Weights of a small transformer language model: an embedding shortcut.
Each number is 500 + 25 x the weight over its row's rms, rounded and kept within 0 to 999. Layers, rows and columns count from 0. Numbers have three digits each. The size before them is the row's rms in percent of the matrix's.

# q: layer 10 attention query, 256x256, rms 0.0918, rows 0-10, columns 128-255
# k: layer 10 attention key, 256x256, rms 0.0884, rows 0-9, columns 128-255
q0 097:533504484522520474499508489502491515545544462499545469544508492505511489494479486481534509511453466480519505482522450548516483501503487483473442499516519514481471474527490493537458475524485490455528473517502534491477521506505475496470493540449496486527497513507505504497529527552483499513478542486489538485505461493477446484544503500452484463493524517528500509441497496491535543521491
k0 096:521483484532471492519486501501495528505513486503536484502485484494502507504485489506498541485447446481505490487525511527511503464467466497506458497478526509490448494492487471522446491472492478509496509505525516517462535546470497499459510527460503481559458534506495522531530520534529516476466510496519494466500446488487495455497463533465481454507527474486527505514499530464546533516505
q1 102:479469481505496508499500501513529506472513477489525506481511523483499491489505519465501483504505478526517514456477505538522503497500488502505514507495511523467483515518461513463496486481454530530435473504479527462514523488553518511489475468481516505533506490473462522465511464507514468485527489509510551492474548512510509482480449513511489464511451497506505488477473526508485525531516
k1 113:469482477502503530466500479501514484532505487513484487492516530476520451502488511495510513533499482532503523452444474547514496495489469513509516509505525518433501520535496512505481486481476505504508474548481515520502493468524489532503464464449501528536526487492493550463524468504493487482500501477500546509458489522483499484414508470502494505545481483513529500523466500499473514490506
q2 100:469513539536488508479533452478551492465534489494479497460496519524526465510504494504469507536492479549467527511481536500438511499516506480495508506479532457479523505495531497522520496514523544506469525494497504505490477484490534491475539523488501502533477478522445516528478490545518501458549455504463508534483516483477452450475491504490545484501512475468505528482496444523500504506495
k2 121:496521511469504493535537458496507508471515487475524492473474460525496505536492486494453516513476508553507538527544540502480466498475506523475486513535471525528507498528513530509529507473506510519466510522536458541506498508494498554518523550519526500507463447517501530526528478517512508530524524497496496508478490520499510498477451479519500444498510444527493504546432500485487524535538
q3 106:494472514485503487479504539505469456479489513520493526516457463504488510462482507535519514497497461513473488523508506469536498471491529527502532471490539503554499526486511501466498503515488508509453529457517488484497488526484504491492492545492471540458486534530507527536476501451485506477499550474486496498518480496498471535498491518532485505496520495492535528459506436485472492496489
k3 098:516495523493504509511529531513486476469488520493495517520471502508465499472496548519499473523511500490492488511478516455520466513519518495487531501495502527513506492498543532515511459531531526533458506514498502432484514508506474478440514523493500487499490534506513544518487524479496485498485539502482491525536487480487462544511516484539487493476501522506511518447538455504466454536479
q4 110:539488481494523487509498469521515528510485490485513466518498479468512490508471482497549456526518471500476516449490529521514489510508533463460514547497451517525483494554500503499516505514499471517586496498497502489513538498529469499472477436495530483525517488500504537553535500495479480505497520547480460454546560466520494483501494462515477502501468505563502468478502489514533522485462
k4 105:478503474519467508509494527511519501460499480501532487477493499483453508497470470526521450467479460492479509493517549501520531502528513444486480519467478539496474510509461486519509478524486478553555499438486513487518516493508496483482514481494455514510501492488505546559477496490477459487494532513493485476499537478517499526519460497528515524519470487528491508465510496520509494496462
q5 104:480474501517536476490494489492491509505544506520492531479504529484468497498526500521451481488487488511511509485481502521477521482522508514525500444488511468494511476519502494527506505524535479530508493491486454483492462508469506495519481527517486515522520524474495552512471503528506495499467508527543479516508572512532515476480500449537488548509516522471489469512497531473526459543518
k5 107:517506514522527518459482489489485489510520489522500460509534492535461529489490485486474472519472513483541491498441479545477511508520488507496508471527497502454484495516487509518480497506515476534504494486470476436520464491493514490513469498484474534579497524488493518512482480532510525523512482489500483522481540511504516461481459505542522545494548531499480498492479518510500510552524
q6 097:554482486494501481529479523518476531480517533530449495491511529514477504532514525518506491528516523475473496471540501498566499544480466491489514490478465503520512503504454510503482508532501482502490516500516478507496523499481525518513526514456502481484536499481534480500531526470517499513500527469507509499479441466470459494452528472517531471476494536560523527500524540459498542501508
k6 099:520456493484463513527491549513494515449511492513460503508525561508506487508509522513501491526500543468494487471478525497561471479513461487488511492506517455506499472450462473467462493518537492556471511518480520405492510482502536476484517503480498478493541475470527493502515519493524483482513465519505498465511500511465506487510541464482557485474503547500477533461530566448511497478491
q7 105:482464472508522496486524490489482502537503486475506462525510488494457460515500475494497488512529504445478466490536513471478488515476519511515535498496435512503485537471491559511505475527461487463500506480474500534538497516539512499497502515493511505478459516503467474522494558507505513491468510522545532479484513472479517495549515513489525480500482502523491474475485518517509454512472
k7 108:473482509497505498495485485504502496497511525481515451529516494490505422484526486494512535552519464475479452457529526529467502496488519491511543524517453530526462518474494511495453458488475489511490493486501519511523502509523532555542506500476493507542477491509455468541518500493497496516510497525544505457499487494511512459511498522469526483500482501473476502516424518518510561509510
q8 107:475531482479475509469540466488516469494486532521493483509490509509490490475505483502452526486482461496491472481510489516490515465519479512441516465476590494472536531494459491458497532496554431499490484530472509502501509503512529510493519510497525483500504493503459507484572499495482514473509480519487514520486522514506514540488471521484524518498522467487495475482509458511510483469501
k8 114:491550513501467527514514520517524483511517531485519479497447490525423518483497481518436501441491493503464518483541500512506531508484462527448469508456521532484536505510485514514491542500477507483477493517510486563520483495514486500500515528525528509511480484476490503451548501516452517507490496458483507524443477508514439511466470482513482521493519436539502512509521473508478488512522
q9 088:508498452484483487457500512505500475476510464497502521473508504501492487466492531476514503492493463529496488492494467516510553507515534566477496482486496458501541509491486493511472494501488468547501529449477515496511433488502459523477502484493499472463499520544514526492519526452468501520482487556449480473424496565527503495489493500481528524493485446482509490507505473494504562479490
k9 090:521496492519477488484541524498495485503500475494549529507509501507480506480501524499544501499516483543491487508542459520491524519512490533492527503473509472507511526511512477524518472558507498527512507484498523531455466502467464478469498487481510496477491526491536523505505526494454533519472516518475493512459485526502487495484485486483528523497498456481565489518507439489515523492514
q10 101:566490511530468487500573497486512505486472483523515540518494490480478493516540497525549469531482507474478501513489505485500481511489480483528473477480438499486494486499460463510466538509555497499550535524509488502504518523479500533541523482503528482477499521489482502468519532515498488493503493489481536521490497459491545529487515543537477483485526517475503487502487497518472488469466